Weights of a small GPT-style language model, trained from scratch on English Wikipedia.
Architecture: rotary positions, normalized queries and keys, capped logits.
Training: a variant of Adam for these matrices, 686M tokens.
Each number is 50 + 12 x the weight over its row's rms, rounded and kept within 0 to 99. Layers, rows and columns count from 0. The size before them is the row's rms in percent of the matrix's.

# q: layer 4 attention query, 384x384, rms 0.0572, rows 69-127, columns 192-239
# k: layer 4 attention key, 384x384, rms 0.0571, rows 69-127, columns 192-239
# v: layer 4 attention value, 384x384, rms 0.0558, rows 0-9, columns 192-239
# o: layer 4 attention output (transposed), 384x384, rms 0.0433, rows 0-9, columns 192-239
q69 096:59 58 28 33 55 64 63 37 49 36 65 69 41 65 27 48 52 45 62 62 44 27 49 57 48 47 41 32 70 48 50 48 52 46 40 46 56 34 61 58 38 49 56 57 62 45 36 38
k69 141:44 51 43 46 50 36 57 62 46 49 60 43 50 39 54 37 46 60 60 37 58 39 35 57 46 44 41 49 42 61 46 41 51 42 30 67 60 37 53 72 52 56 58 47 45 61 47 43
q70 105:50 53 64 43 57 48 58 51 55 62 34 68 70 52 24 51 55 41 44 58 45 38 45 55 42 39 45 38 59 48 58 59 48 34 52 65 54 81 43 59 66 64 41 28 52 40 65 47
k70 110:45 28 43 55 49 43 60 42 30 18 61 40 77 53 40 38 31 39 48 40 40 33 47 52 58 38 48 29 49 44 43 40 61 52 57 40 49 63 52 58 57 42 60 43 49 39 29 61
q71 104:62 38 48 50 38 46 32 49 47 46 57 44 43 60 45 36 33 35 51 64 72 32 47 62 28 39 53 55 52 43 80 43 65 54 70 45 72 52 45 45 49 73 61 63 34 56 60 59
k71 141:63 47 54 61 56 36 52 48 44 40 48 51 54 54 56 47 64 35 52 43 49 34 41 45 31 64 52 46 65 53 58 44 37 49 18 62 66 57 72 31 55 50 48 47 50 65 59 49
q72 105:42 53 49 46 63 54 28 41 56 46 55 41 31 47 33 37 53 52 50 45 48 44 33 40 46 68 16 51 55 35 76 44 62 43 53 36 58 48 59 34 24 36 52 57 72 31 52 62
k72 112:60 36 51 54 51 50 62 68 39 43 38 59 39 47 61 39 38 46 39 46 37 34 36 61 40 61 59 45 59 41 51 41 57 60 39 54 62 72 61 52 43 42 25 66 62 52 61 43
q73 106:45 35 56 55 67 57 72 57 45 51 33 62 65 42 55 48 34 47 71 47 52 49 53 48 54 35 50 69 43 52 45 36 66 42 40 59 83 41 29 48 70 54 49 44 55 70 65 27
k73 113:30 46 35 59 39 40 49 53 56 28 42 40 58 42 50 48 45 38 65 51 29 37 47 70 47 37 56 63 60 42 48 23 51 43 38 45 50 51 51 54 65 47 48 49 42 49 47 48
q74 111:37 47 54 25 74 57 35 74 42 64 61 48 57 37 44 48 61 64 51 44 51 16 38 54 32 25 35 35 55 48 48 27 66 41 51 48 29 29 60 52 36 49 78 48 51 53 53 50
k74 117:53 45 58 56 55 44 55 57 31 67 61 54 58 66 57 53 38 41 51 40 48 29 42 43 54 49 41 38 46 71 31 43 43 54 55 43 32 35 44 39 57 44 43 70 57 51 50 39
q75 101:61 66 37 63 45 43 52 54 51 58 43 37 44 53 52 44 54 33 51 38 58 66 41 40 32 59 65 64 60 53 63 65 50 41 52 38 53 48 38 49 51 50 45 22 37 70 49 47
k75 126:37 47 42 52 44 66 51 46 32 41 35 47 44 54 64 43 57 29 49 62 51 51 33 59 43 55 58 46 38 59 43 21 50 52 37 42 74 47 49 48 50 53 54 30 64 38 70 60
q76 101:59 41 38 52 52 57 47 40 36 71 57 69 64 55 72 61 53 45 32 71 77 53 50 46 55 41 45 58 50 38 63 33 40 52 53 44 31 45 53 50 47 43 60 42 60 57 59 43
k76 126:67 34 57 35 40 43 67 41 61 41 48 56 37 51 56 53 35 52 44 60 66 51 45 34 56 51 44 35 75 39 47 78 43 51 72 32 32 63 51 50 56 28 48 73 49 44 33 50
q77 116:36 56 68 48 59 44 38 48 48 26 43 63 50 41 42 43 47 54 50 56 50 48 15 45 38 63 28 46 62 27 49 29 37 40 33 43 49 71 48 40 57 35 43 39 52 63 41 36
k77 107:57 39 62 53 58 36 53 62 48 54 65 12 44 49 26 64 54 51 52 46 68 34 63 53 50 49 48 46 29 59 60 44 48 46 33 56 72 48 50 56 44 35 40 48 46 44 54 66
q78 104:60 69 21 60 44 37 56 45 27 70 35 46 70 54 46 53 54 63 50 54 54 38 59 73 66 67 47 64 41 55 38 35 31 50 48 59 38 54 41 59 63 47 49 39 69 41 58 48
k78 098:61 30 48 59 36 65 49 35 52 51 56 55 41 45 69 76 63 54 61 48 63 41 65 40 42 54 55 46 59 58 54 47 65 62 63 41 63 26 58 44 31 35 51 38 39 57 24 70
q79 106:46 44 40 58 43 54 55 76 37 45 47 51 45 42 30 52 46 19 48 54 59 22 52 45 48 62 43 39 30 73 43 66 52 65 27 46 55 46 41 65 49 42 72 54 32 68 52 50
k79 172:40 41 54 61 52 47 47 61 30 45 50 48 66 57 43 46 43 57 60 44 33 52 31 55 46 43 44 45 29 38 60 20 53 55 28 50 74 78 50 56 60 63 49 40 48 45 63 59
q80 101:58 35 66 32 57 60 45 52 62 68 31 52 66 56 22 62 42 49 54 50 63 68 78 50 47 51 59 27 33 43 56 62 48 41 51 46 36 45 65 40 59 55 32 40 45 62 46 35
k80 110:50 61 38 48 39 42 54 54 52 55 48 40 50 52 46 49 63 65 33 73 48 34 40 46 65 50 53 50 53 48 44 47 63 61 73 54 31 38 72 42 22 52 23 41 39 33 27 62
q81 107:50 50 49 73 56 55 54 35 36 76 17 49 73 52 65 47 31 57 75 53 40 56 43 44 55 39 46 53 40 41 67 54 59 45 51 29 59 46 37 18 56 49 51 26 48 55 51 50
k81 114:49 57 46 51 45 41 39 30 51 51 52 36 35 45 41 45 56 35 70 52 66 50 54 49 49 31 51 55 27 66 50 47 62 37 41 39 51 49 51 77 51 54 42 62 37 43 51 64
q82 108:21 48 49 48 41 52 54 55 63 41 62 12 45 74 56 56 63 32 61 80 46 52 56 76 52 64 49 46 57 46 50 51 55 65 48 47 43 46 59 47 42 54 57 49 41 31 57 56
k82 106:51 46 68 58 31 55 54 45 48 40 44 32 55 48 56 48 42 56 59 28 52 47 35 54 54 39 37 52 54 37 47 60 65 53 35 50 58 65 71 36 54 56 54 68 58 66 42 31
q83 112:36 70 55 45 61 36 66 45 84 55 43 55 45 56 41 40 48 54 44 52 52 36 58 75 44 54 60 34 38 67 64 50 55 53 59 50 58 35 44 46 59 45 35 61 62 42 55 61
k83 130:50 51 41 27 44 47 53 52 67 58 53 61 46 43 63 54 74 69 55 43 65 51 50 52 68 54 51 60 52 58 39 59 51 52 70 36 33 35 63 65 37 51 44 37 48 45 49 58
q84 106:52 36 55 51 46 40 60 50 56 55 37 77 60 68 45 41 44 71 63 57 55 53 63 61 44 60 58 33 42 54 42 71 54 66 42 25 52 43 50 40 53 54 46 58 59 42 50 77
k84 104:41 47 61 24 43 47 37 44 29 58 41 57 44 54 75 61 35 57 60 60 56 37 30 34 62 62 47 41 52 45 50 63 46 49 66 38 37 78 61 46 50 34 32 52 42 38 58 41
q85 103:22 45 66 59 48 43 73 35 62 62 41 64 59 48 46 39 63 67 36 56 41 76 59 54 64 50 65 44 60 62 60 74 48 54 32 43 34 31 43 42 33 58 50 36 62 41 51 23
k85 127:33 57 61 65 34 40 47 80 58 25 38 48 45 51 58 44 32 45 50 50 35 54 51 72 58 15 74 48 40 47 39 52 55 65 32 45 66 50 57 61 45 47 50 47 48 55 65 37
q86 106:30 43 68 47 44 67 34 43 53 49 60 61 42 57 50 51 55 18 52 58 31 54 32 53 51 77 48 58 47 61 64 75 65 41 42 42 56 41 60 50 37 58 38 53 57 35 28 54
k86 093:48 62 52 45 47 58 39 40 65 28 36 67 53 44 43 37 50 45 69 36 46 49 30 60 51 46 45 57 57 49 42 41 37 43 64 76 38 51 60 49 53 65 56 54 54 57 47 48
q87 104:26 42 39 59 48 64 34 35 51 36 41 23 43 35 43 44 68 29 59 47 26 53 51 47 62 52 62 53 48 54 35 58 43 40 62 41 48 55 47 67 52 51 58 35 57 62 57 36
k87 152:57 52 39 39 42 43 53 47 62 71 45 45 42 46 59 77 54 34 43 54 38 69 57 60 55 55 48 52 67 45 46 46 38 34 72 47 32 42 51 53 69 53 35 57 59 58 51 46
q88 113:54 55 44 50 51 61 39 40 57 55 65 55 41 51 57 43 43 53 56 49 23 65 54 68 66 62 55 35 64 66 42 57 65 41 50 55 82 48 39 49 34 33 38 53 55 58 36 59
k88 105:43 44 52 40 39 56 47 35 46 65 57 46 47 42 38 55 51 48 40 43 36 65 51 50 38 62 46 34 55 68 53 41 57 45 33 61 64 46 64 50 23 51 54 51 46 49 37 36
q89 090:36 16 42 44 48 53 48 46 47 50 40 51 52 45 25 46 67 68 49 48 47 48 61 54 67 41 36 44 54 68 66 26 48 45 40 36 43 30 45 62 47 64 71 41 69 42 56 45
k89 110:42 58 47 62 52 61 63 80 52 57 59 78 56 46 49 54 63 39 35 50 31 51 35 65 38 48 46 45 54 39 46 47 27 40 35 67 57 53 53 54 58 77 47 39 62 75 48 59
q90 097:36 52 48 17 56 40 52 67 49 38 51 42 57 23 41 55 58 22 26 33 49 55 61 73 42 40 29 54 43 69 69 33 45 49 35 50 60 53 57 50 51 72 62 53 62 45 51 43
k90 113:26 63 47 51 65 38 40 51 27 53 60 55 46 42 80 56 46 48 31 36 42 48 44 66 49 40 63 47 47 66 56 45 50 46 40 59 53 73 47 63 56 25 43 27 55 72 71 58
q91 097:48 48 59 45 30 48 55 42 70 51 17 68 44 69 44 51 64 47 28 60 52 43 40 59 64 68 45 41 69 41 56 66 34 65 44 43 57 41 57 40 44 58 54 70 60 32 38 51
k91 121:64 48 55 67 48 54 59 62 46 63 55 36 58 51 74 36 48 50 39 58 47 51 51 57 44 49 48 50 56 52 43 53 44 53 35 62 59 54 59 56 49 61 47 71 35 51 33 52
q92 117:49 53 57 62 30 53 72 39 46 73 39 46 44 70 51 42 42 75 62 38 54 73 51 26 57 37 61 45 50 46 54 59 44 58 43 41 36 46 50 42 48 50 63 55 51 35 56 56
k92 105:37 22 37 51 41 47 37 61 51 47 51 37 44 55 42 47 70 55 28 57 72 40 43 45 63 41 72 40 47 52 54 63 44 66 35 47 62 35 51 39 53 39 29 25 36 38 54 61
q93 132:61 48 51 44 39 53 46 36 59 53 19 40 51 55 46 37 30 61 54 52 50 60 53 44 59 57 48 50 37 60 54 63 70 48 33 46 55 69 51 43 59 56 54 45 41 46 38 65
k93 099:41 59 36 52 48 50 54 42 43 23 74 24 44 51 36 33 75 76 51 59 42 61 37 67 47 40 43 75 47 35 54 28 55 50 31 56 58 42 47 64 49 51 69 65 47 48 45 55
q94 106:48 42 39 47 38 35 21 62 78 40 60 56 64 48 55 33 56 73 42 45 51 59 44 41 60 60 77 74 52 58 58 43 46 67 43 58 46 59 27 50 67 69 46 45 31 59 60 52
k94 106:50 34 58 55 55 38 50 38 69 53 28 37 40 56 16 48 34 48 73 36 63 38 57 36 53 52 57 54 65 44 38 51 33 63 48 24 68 32 52 49 56 47 42 54 55 51 66 66
q95 106:54 50 59 46 62 26 38 68 34 36 75 55 37 56 51 53 63 54 44 20 27 42 34 60 57 51 46 37 55 30 50 44 48 46 59 55 52 30 28 66 57 58 66 48 60 51 45 29
k95 130:70 37 64 51 64 51 49 57 40 41 32 71 71 54 46 59 57 31 33 38 38 43 37 39 44 46 31 70 46 71 40 37 49 44 68 45 45 55 34 47 70 56 57 39 73 60 43 47
q96 103:52 82 55 41 37 49 44 52 38 74 38 52 49 43 52 52 34 28 63 56 55 44 18 59 43 59 44 21 44 64 65 30 33 66 55 40 61 43 47 54 33 51 49 34 41 60 46 55
k96 114:69 58 61 41 66 42 34 42 42 46 55 37 57 54 58 51 64 72 51 32 48 43 41 58 51 44 55 46 65 68 49 42 25 38 46 41 48 45 46 48 56 48 71 44 57 48 48 18
q97 096:38 63 49 50 61 46 20 62 46 57 47 49 62 37 38 49 55 55 62 36 64 54 31 48 54 35 59 58 33 47 57 42 49 43 34 47 22 56 40 60 63 44 44 33 43 55 40 59
k97 121:56 51 61 32 56 58 38 15 53 37 40 44 60 37 34 79 44 60 45 56 38 68 49 37 65 43 45 58 62 46 64 41 54 45 44 43 49 36 45 35 45 53 50 40 45 51 66 90
q98 105:59 33 37 71 44 44 40 49 54 43 63 36 32 56 45 54 36 62 58 85 59 40 43 26 66 51 50 43 73 50 53 58 46 45 65 29 46 51 61 66 50 58 46 75 40 34 29 56
k98 117:53 36 46 73 44 63 64 54 55 65 46 46 39 47 62 52 46 47 49 63 62 57 51 50 50 90 64 54 46 43 48 53 37 50 47 47 41 44 51 25 48 50 40 47 46 46 45 45
q99 119:46 52 53 43 44 60 27 31 48 51 44 42 41 80 58 48 71 45 69 43 65 48 35 38 42 68 53 40 66 23 68 68 54 55 42 38 64 69 61 47 23 37 56 57 35 54 61 60
k99 090:73 57 65 48 67 62 56 45 46 52 56 50 62 37 56 50 33 36 60 45 43 56 46 66 56 42 40 51 61 30 48 45 53 49 43 70 49 55 46 34 50 53 65 35 44 47 58 51
q100 110:53 50 52 38 63 64 59 73 67 43 53 58 43 41 37 59 58 62 41 68 47 44 40 80 53 53 46 53 63 46 55 54 67 47 56 76 58 64 34 44 59 54 68 42 48 42 51 40
k100 110:60 55 45 47 65 51 66 62 67 65 46 58 66 58 58 46 41 62 39 52 44 35 65 43 41 64 59 58 45 48 56 60 37 42 58 64 20 53 56 46 44 41 48 48 71 60 54 42
q101 109:50 44 44 53 49 43 53 35 53 42 41 40 59 54 45 58 29 53 55 31 48 38 47 50 52 35 62 35 38 51 58 56 56 47 41 57 44 56 63 46 57 42 35 60 51 66 37 66
k101 109:43 35 63 65 35 48 63 49 64 38 48 36 40 53 34 49 35 39 64 57 68 61 46 43 65 57 62 36 40 45 50 66 55 42 48 52 41 32 62 49 31 56 39 58 39 45 62 45
q102 107:52 65 45 57 45 52 68 51 59 32 39 19 46 56 46 61 36 30 40 65 26 34 45 40 40 52 59 54 86 46 27 46 57 50 43 38 39 56 38 42 63 45 61 59 50 47 25 72
k102 103:61 48 30 66 58 50 54 42 62 52 53 45 68 47 65 54 40 51 63 39 53 40 56 47 55 51 62 51 34 51 39 46 53 52 40 54 34 62 39 37 46 54 41 35 43 51 57 69
q103 105:50 54 67 33 25 58 61 31 50 64 40 47 57 58 53 55 38 52 77 35 47 41 55 54 51 56 61 40 59 49 51 73 50 46 29 40 37 41 55 68 40 44 73 47 32 60 72 65
k103 092:83 48 40 56 44 41 65 77 41 37 15 62 69 58 66 57 44 37 41 48 35 32 56 57 38 38 56 51 70 36 55 39 37 37 34 47 43 83 42 56 57 66 52 55 56 57 45 49
q104 109:46 53 82 43 47 49 60 47 52 58 58 63 57 59 35 53 48 27 24 53 54 41 76 37 48 65 71 64 48 72 44 58 48 55 43 27 49 31 60 32 51 54 46 47 25 39 59 40
k104 107:57 53 40 50 35 51 54 46 59 61 48 73 38 46 55 59 57 40 54 42 50 40 53 41 57 54 29 48 71 45 50 61 29 53 63 37 44 49 63 59 34 52 37 56 64 54 44 41
q105 101:48 43 49 41 45 44 41 45 35 67 22 54 45 67 42 35 49 58 53 80 52 59 26 77 43 19 56 44 35 48 59 29 60 31 62 54 43 53 51 16 52 34 42 68 56 34 62 60
k105 108:53 67 40 85 66 59 58 48 36 12 51 48 58 61 74 20 36 51 61 45 53 46 49 44 30 61 45 39 52 46 39 31 57 46 47 48 70 67 47 40 66 47 32 64 47 46 39 29
q106 103:57 51 39 55 36 50 59 67 45 34 74 51 31 50 63 62 58 45 54 57 41 22 53 51 58 57 56 49 53 67 47 53 31 41 72 51 79 69 54 78 69 60 22 44 41 57 60 53
k106 089:42 55 53 40 51 40 54 29 43 54 35 56 43 53 51 56 38 41 47 63 36 59 50 33 53 52 74 53 57 45 53 45 46 58 52 35 50 29 51 57 53 49 32 45 46 53 52 46
q107 114:39 17 64 57 49 35 58 62 64 30 53 34 69 51 41 49 53 26 42 32 59 62 56 31 52 50 44 46 68 62 47 36 66 40 59 45 41 50 40 57 41 53 74 48 46 75 46 46
k107 113:42 59 73 42 85 47 55 60 56 55 45 19 67 50 36 41 61 49 56 39 49 51 26 46 57 59 50 63 53 53 29 32 55 47 53 53 46 62 49 51 37 57 52 43 74 57 52 60
q108 108:62 65 70 43 73 53 64 31 45 59 58 62 59 66 53 51 41 54 52 80 50 35 64 52 40 58 47 52 49 42 55 41 48 51 44 56 51 54 73 56 37 44 57 76 54 41 45 46
k108 116:60 32 61 49 53 50 61 54 32 53 55 32 38 55 58 56 43 77 46 61 36 43 39 60 44 49 61 38 47 53 50 44 42 59 33 60 79 33 41 58 20 43 38 45 44 69 41 36
q109 099:57 38 57 59 45 39 55 53 57 47 39 58 35 73 56 34 61 50 42 42 51 55 63 61 41 61 67 66 59 57 39 63 34 44 62 54 53 46 72 37 34 46 55 67 45 39 43 52
k109 099:64 53 42 62 40 44 75 76 21 23 45 58 32 47 46 42 47 39 27 43 41 51 32 62 45 40 40 45 62 45 39 49 73 56 53 29 61 65 68 49 52 67 32 61 50 54 52 30
q110 111:49 42 63 46 44 20 29 45 53 18 51 76 48 47 40 63 36 50 58 59 50 44 15 53 37 27 37 35 69 47 37 42 46 38 35 61 30 48 55 55 40 36 34 47 68 43 66 46
k110 120:57 47 59 45 57 44 62 78 45 60 49 56 63 54 59 46 63 68 46 53 35 58 64 21 44 62 67 71 49 33 62 47 46 47 54 53 27 45 39 40 44 57 34 56 56 44 68 41
q111 110:56 29 38 65 52 48 46 62 44 69 54 52 61 58 55 41 53 35 24 47 50 68 79 48 36 52 59 49 38 62 55 46 53 33 50 54 40 38 59 40 57 61 34 62 48 53 54 45
k111 097:43 53 51 54 66 50 66 29 55 54 57 75 61 48 53 53 54 43 44 39 50 62 66 57 50 71 50 35 73 44 37 62 31 30 49 69 51 47 43 33 61 54 53 47 52 45 56 39
q112 105:60 49 55 44 69 59 36 54 47 52 47 56 49 59 49 49 53 59 33 53 35 38 65 19 63 48 49 60 64 59 63 58 53 56 60 47 55 71 42 46 57 41 43 52 37 55 50 58
k112 101:50 43 48 31 43 51 51 32 59 49 48 43 44 55 45 58 56 66 51 33 68 59 49 34 60 53 45 60 58 53 47 61 56 71 32 42 38 33 45 56 46 39 62 55 68 40 20 37
q113 110:23 61 47 40 52 54 50 43 79 81 25 30 45 57 51 62 43 69 60 54 41 59 68 67 47 69 35 51 43 67 47 68 61 42 24 42 40 48 34 49 32 49 69 56 56 65 45 63
k113 116:45 47 67 29 42 38 15 82 44 52 45 31 15 42 45 15 64 53 46 49 39 48 50 35 51 43 60 51 33 50 59 54 63 41 33 69 74 51 33 54 48 41 35 56 27 56 60 57
q114 118:58 49 24 59 64 58 43 58 43 54 74 47 49 49 58 44 63 58 64 43 53 33 49 64 72 30 58 39 36 66 42 42 48 67 64 54 55 51 60 54 54 55 26 44 52 47 59 42
k114 096:50 27 56 34 30 52 52 60 38 43 62 31 50 52 55 50 43 47 39 55 64 45 52 20 64 63 44 41 44 44 20 55 60 57 56 41 58 58 94 65 31 47 53 78 47 48 46 48
q115 108:32 40 60 36 43 52 28 43 54 40 64 49 37 40 70 57 29 43 34 56 47 62 17 52 66 59 45 71 70 40 58 44 62 53 60 52 57 33 56 40 33 45 58 49 56 53 56 42
k115 097:52 41 67 47 61 50 38 59 59 65 47 50 36 43 62 43 71 51 70 50 86 58 38 49 41 60 38 46 56 40 32 60 51 34 48 33 31 51 60 51 53 50 44 46 40 78 52 54
q116 112:45 38 59 49 46 48 55 46 53 66 48 28 65 61 50 55 66 51 49 53 56 43 55 32 56 41 67 69 47 55 56 68 72 34 33 41 44 47 70 46 36 43 56 57 54 36 42 69
k116 106:37 57 58 46 40 60 79 36 54 49 69 63 43 46 43 52 62 55 45 40 39 55 60 55 34 36 52 41 52 30 54 61 57 59 24 44 44 48 47 34 40 59 73 61 28 47 62 41
q117 118:61 52 44 39 73 51 31 70 43 61 47 49 50 35 33 60 79 41 48 26 62 41 65 63 45 60 33 38 32 55 43 15 44 37 43 53 53 47 30 67 29 71 64 43 53 76 48 55
k117 109:51 49 55 73 51 43 49 60 39 53 38 60 62 44 56 42 60 47 42 25 38 40 64 60 49 44 42 63 51 41 63 48 48 61 45 56 53 75 67 31 52 48 37 41 51 48 67 43
q118 107:68 39 44 60 41 44 60 34 50 56 34 32 56 55 65 43 57 64 51 73 67 46 75 45 60 57 61 68 44 47 41 49 35 69 71 35 50 33 48 57 61 48 51 73 49 35 47 52
k118 119:52 53 49 49 36 38 41 47 45 46 37 46 26 49 71 42 46 61 57 63 62 65 46 40 49 41 40 53 69 50 45 69 59 42 43 56 54 42 61 50 40 41 54 55 25 34 45 42
q119 103:50 51 60 54 45 51 38 35 59 56 62 52 19 48 43 59 64 18 44 50 46 44 44 37 58 56 51 36 39 52 45 61 56 51 58 47 62 61 46 51 54 44 52 51 48 72 42 47
k119 111:49 50 45 50 31 45 64 61 30 56 45 36 45 31 45 52 70 40 37 46 62 57 49 69 51 71 47 42 56 44 48 69 36 44 36 58 55 36 55 42 51 82 67 69 53 63 46 24
q120 100:59 51 34 63 49 44 40 70 42 66 63 34 43 50 57 63 72 45 55 55 59 72 61 59 42 31 55 55 59 72 62 70 29 55 72 51 47 39 47 70 34 50 45 53 31 65 50 52
k120 116:59 40 61 49 37 56 45 57 58 52 44 68 41 52 39 50 42 34 63 38 48 60 62 32 53 39 61 49 52 61 65 59 62 40 53 21 42 65 66 61 34 43 56 15 54 38 64 71
q121 112:62 39 58 53 29 41 37 57 23 55 45 49 60 44 42 51 37 64 64 51 44 67 54 64 43 52 52 42 64 62 48 60 38 50 43 51 38 50 60 29 55 61 64 46 66 61 52 46
k121 107:55 56 26 44 36 68 41 63 71 46 43 43 51 43 56 47 49 57 61 63 74 51 42 63 45 36 49 25 72 33 42 67 43 41 24 48 61 56 47 60 48 48 57 58 44 50 57 68
q122 109:41 56 41 59 44 73 55 48 47 59 40 31 46 51 34 47 21 58 68 52 45 57 62 47 53 56 55 61 40 51 50 45 66 45 65 62 63 59 45 50 63 84 62 41 25 65 41 70
k122 103:53 40 34 44 62 61 42 42 42 56 42 53 44 45 63 31 41 46 73 51 43 54 52 79 43 51 55 69 41 52 68 41 45 48 79 56 59 72 64 48 56 55 41 32 16 28 26 75
q123 107:47 46 41 63 48 42 53 57 61 45 64 40 34 38 80 39 42 52 41 43 49 75 52 63 58 48 63 39 52 28 32 50 40 51 56 72 35 31 41 40 55 45 43 63 38 43 42 46
k123 107:62 37 73 44 36 53 56 59 48 72 49 66 57 51 43 78 55 28 49 50 61 35 59 56 50 47 50 49 42 69 44 53 51 35 62 41 39 31 52 40 60 46 48 40 54 61 55 46
q124 107:59 43 57 52 49 42 44 59 37 52 11 39 51 55 41 40 67 60 46 54 57 66 57 40 58 41 62 38 51 51 42 72 52 45 60 47 44 55 80 48 55 42 43 57 44 39 44 65
k124 122:42 32 58 63 43 46 56 42 51 39 48 32 45 36 62 49 33 44 24 46 52 48 41 59 58 52 66 37 46 52 63 57 65 62 36 51 59 37 57 53 63 71 61 64 57 38 58 64
q125 089:53 45 37 71 47 36 53 65 46 59 55 59 61 38 67 65 39 51 64 60 55 39 64 45 52 37 44 51 41 71 33 53 67 33 44 41 44 48 59 43 66 67 52 47 55 42 52 42
k125 117:53 52 55 33 67 54 57 40 66 53 47 34 50 35 25 56 43 58 70 67 39 54 57 44 46 47 40 44 47 47 35 58 51 47 47 41 19 45 44 50 24 46 60 58 33 39 44 54
q126 102:51 50 76 30 26 25 47 43 50 49 57 56 56 49 70 48 35 46 42 40 55 46 56 55 40 42 61 46 47 33 34 56 41 43 32 66 46 42 43 40 53 35 60 53 51 41 44 32
k126 110:27 46 44 65 61 58 64 46 69 51 58 70 48 52 36 51 41 36 52 55 52 42 51 35 37 42 59 52 80 67 30 40 59 28 23 25 38 48 49 39 43 57 56 62 72 58 43 28
q127 106:40 64 61 35 51 40 50 45 32 55 31 43 48 78 48 36 45 64 35 53 41 35 43 53 54 68 51 50 46 40 59 30 54 35 48 62 58 48 55 67 34 57 41 60 46 48 36 57
k127 108:59 75 36 69 54 18 48 33 23 65 36 55 45 50 54 45 36 32 30 33 19 50 49 56 19 60 28 54 43 71 60 27 34 38 55 40 59 46 45 45 35 43 50 44 40 49 34 33
v0 102:68 33 44 18 32 52 40 39 32 61 33 41 51 37 49 48 52 53 35 51 56 42 60 60 58 55 70 57 20 66 47 41 41 33 51 34 22 41 55 34 33 60 66 46 71 68 62 51
o0 104:67 53 56 61 45 61 60 42 37 38 57 58 44 46 46 66 34 55 65 56 46 14 40 54 50 42 45 72 48 41 54 35 58 36 55 71 23 59 53 49 47 64 46 78 52 56 53 46
v1 106:52 44 55 47 39 64 49 37 42 57 55 38 60 41 59 38 48 55 65 45 40 54 47 40 50 62 43 45 56 65 71 44 35 60 50 63 51 60 64 61 75 69 43 47 54 43 27 78
o1 108:53 56 31 61 43 60 61 46 52 66 34 45 46 30 28 52 66 47 49 71 55 39 59 48 59 71 44 36 56 47 36 44 59 52 44 28 33 71 58 43 58 57 48 62 50 43 44 50
v2 095:36 51 72 26 32 42 50 47 40 30 41 41 39 52 38 38 44 62 55 64 43 32 46 59 44 49 45 40 42 48 40 42 44 51 58 50 51 51 40 47 51 45 49 45 58 52 39 44
o2 103:34 34 64 54 59 32 65 49 50 24 32 60 55 47 45 51 38 51 44 35 43 62 52 76 46 76 40 47 31 56 70 54 52 42 34 35 40 57 63 52 38 59 68 42 46 48 47 48
v3 100:49 47 59 50 48 47 43 33 46 51 34 57 39 55 61 75 41 36 34 47 30 47 62 43 62 48 37 35 53 58 53 44 55 53 53 68 48 51 47 56 35 42 55 36 56 28 67 33
o3 101:45 57 46 46 54 40 58 67 43 38 61 62 58 50 51 54 74 36 52 40 68 56 57 56 51 27 61 69 42 58 40 62 53 61 49 58 41 34 59 66 43 51 49 16 73 34 48 50
v4 106:60 53 46 70 49 48 19 52 59 67 61 41 60 74 55 43 67 21 35 52 39 61 63 47 39 65 43 84 45 53 60 28 57 27 32 65 59 45 64 52 29 54 55 66 42 70 57 54
o4 106:72 47 28 53 37 48 59 56 51 54 38 47 58 52 57 59 34 47 60 24 62 48 49 50 73 65 78 45 27 67 68 78 68 59 57 49 42 35 53 47 66 55 57 47 62 56 51 54
v5 099:78 53 31 36 58 58 48 33 48 69 54 62 63 32 61 49 49 63 26 65 33 58 46 67 43 57 69 46 74 54 42 56 55 10 50 61 68 58 67 58 38 50 44 51 78 60 40 47
o5 107:40 49 41 51 45 41 40 52 43 27 49 52 25 43 51 35 58 54 53 50 46 74 37 54 28 47 50 70 61 64 67 50 61 54 33 55 65 57 54 60 35 54 51 54 51 49 51 46
v6 100:49 50 28 44 36 33 34 52 49 76 27 39 37 27 52 74 50 42 28 54 57 58 77 55 43 50 36 57 45 56 54 57 56 40 41 57 65 59 46 43 70 43 34 58 64 68 62 57
o6 101:54 53 47 62 28 48 63 44 33 43 40 46 43 60 42 45 42 65 57 27 38 54 38 55 72 28 43 50 40 54 59 25 44 43 49 64 79 62 51 47 49 71 49 59 51 31 63 54
v7 098:42 47 20 45 48 51 50 59 28 67 47 63 51 39 69 68 44 55 59 63 63 35 36 64 39 60 30 48 69 32 66 49 64 47 51 43 37 51 82 25 55 50 61 45 23 33 54 70
o7 104:69 68 60 70 43 61 60 60 70 60 60 52 42 55 49 66 55 38 38 45 55 49 63 38 59 27 59 51 64 35 44 64 35 41 45 62 60 46 47 71 49 53 44 52 62 37 59 48
v8 101:56 42 67 40 61 46 42 35 49 49 24 46 69 51 55 54 60 62 43 52 57 34 33 65 63 32 43 60 31 43 48 50 56 25 48 48 33 48 68 30 73 48 33 35 42 55 56 45
o8 104:40 48 64 33 38 42 61 50 25 63 26 62 47 62 60 81 65 59 48 66 50 49 58 44 45 73 33 51 65 44 60 51 48 30 73 62 44 59 49 58 32 49 47 57 67 35 78 68
v9 097:45 37 73 55 66 34 38 30 65 34 59 47 40 36 67 51 43 59 55 50 39 27 22 48 50 52 51 48 62 31 58 81 41 39 59 50 65 54 35 57 39 40 66 56 27 37 52 63
o9 099:51 55 53 44 52 42 51 60 47 79 42 62 34 57 56 54 20 34 70 35 35 53 46 41 57 42 64 49 45 76 58 52 51 48 32 58 55 46 40 44 45 53 56 47 54 53 36 63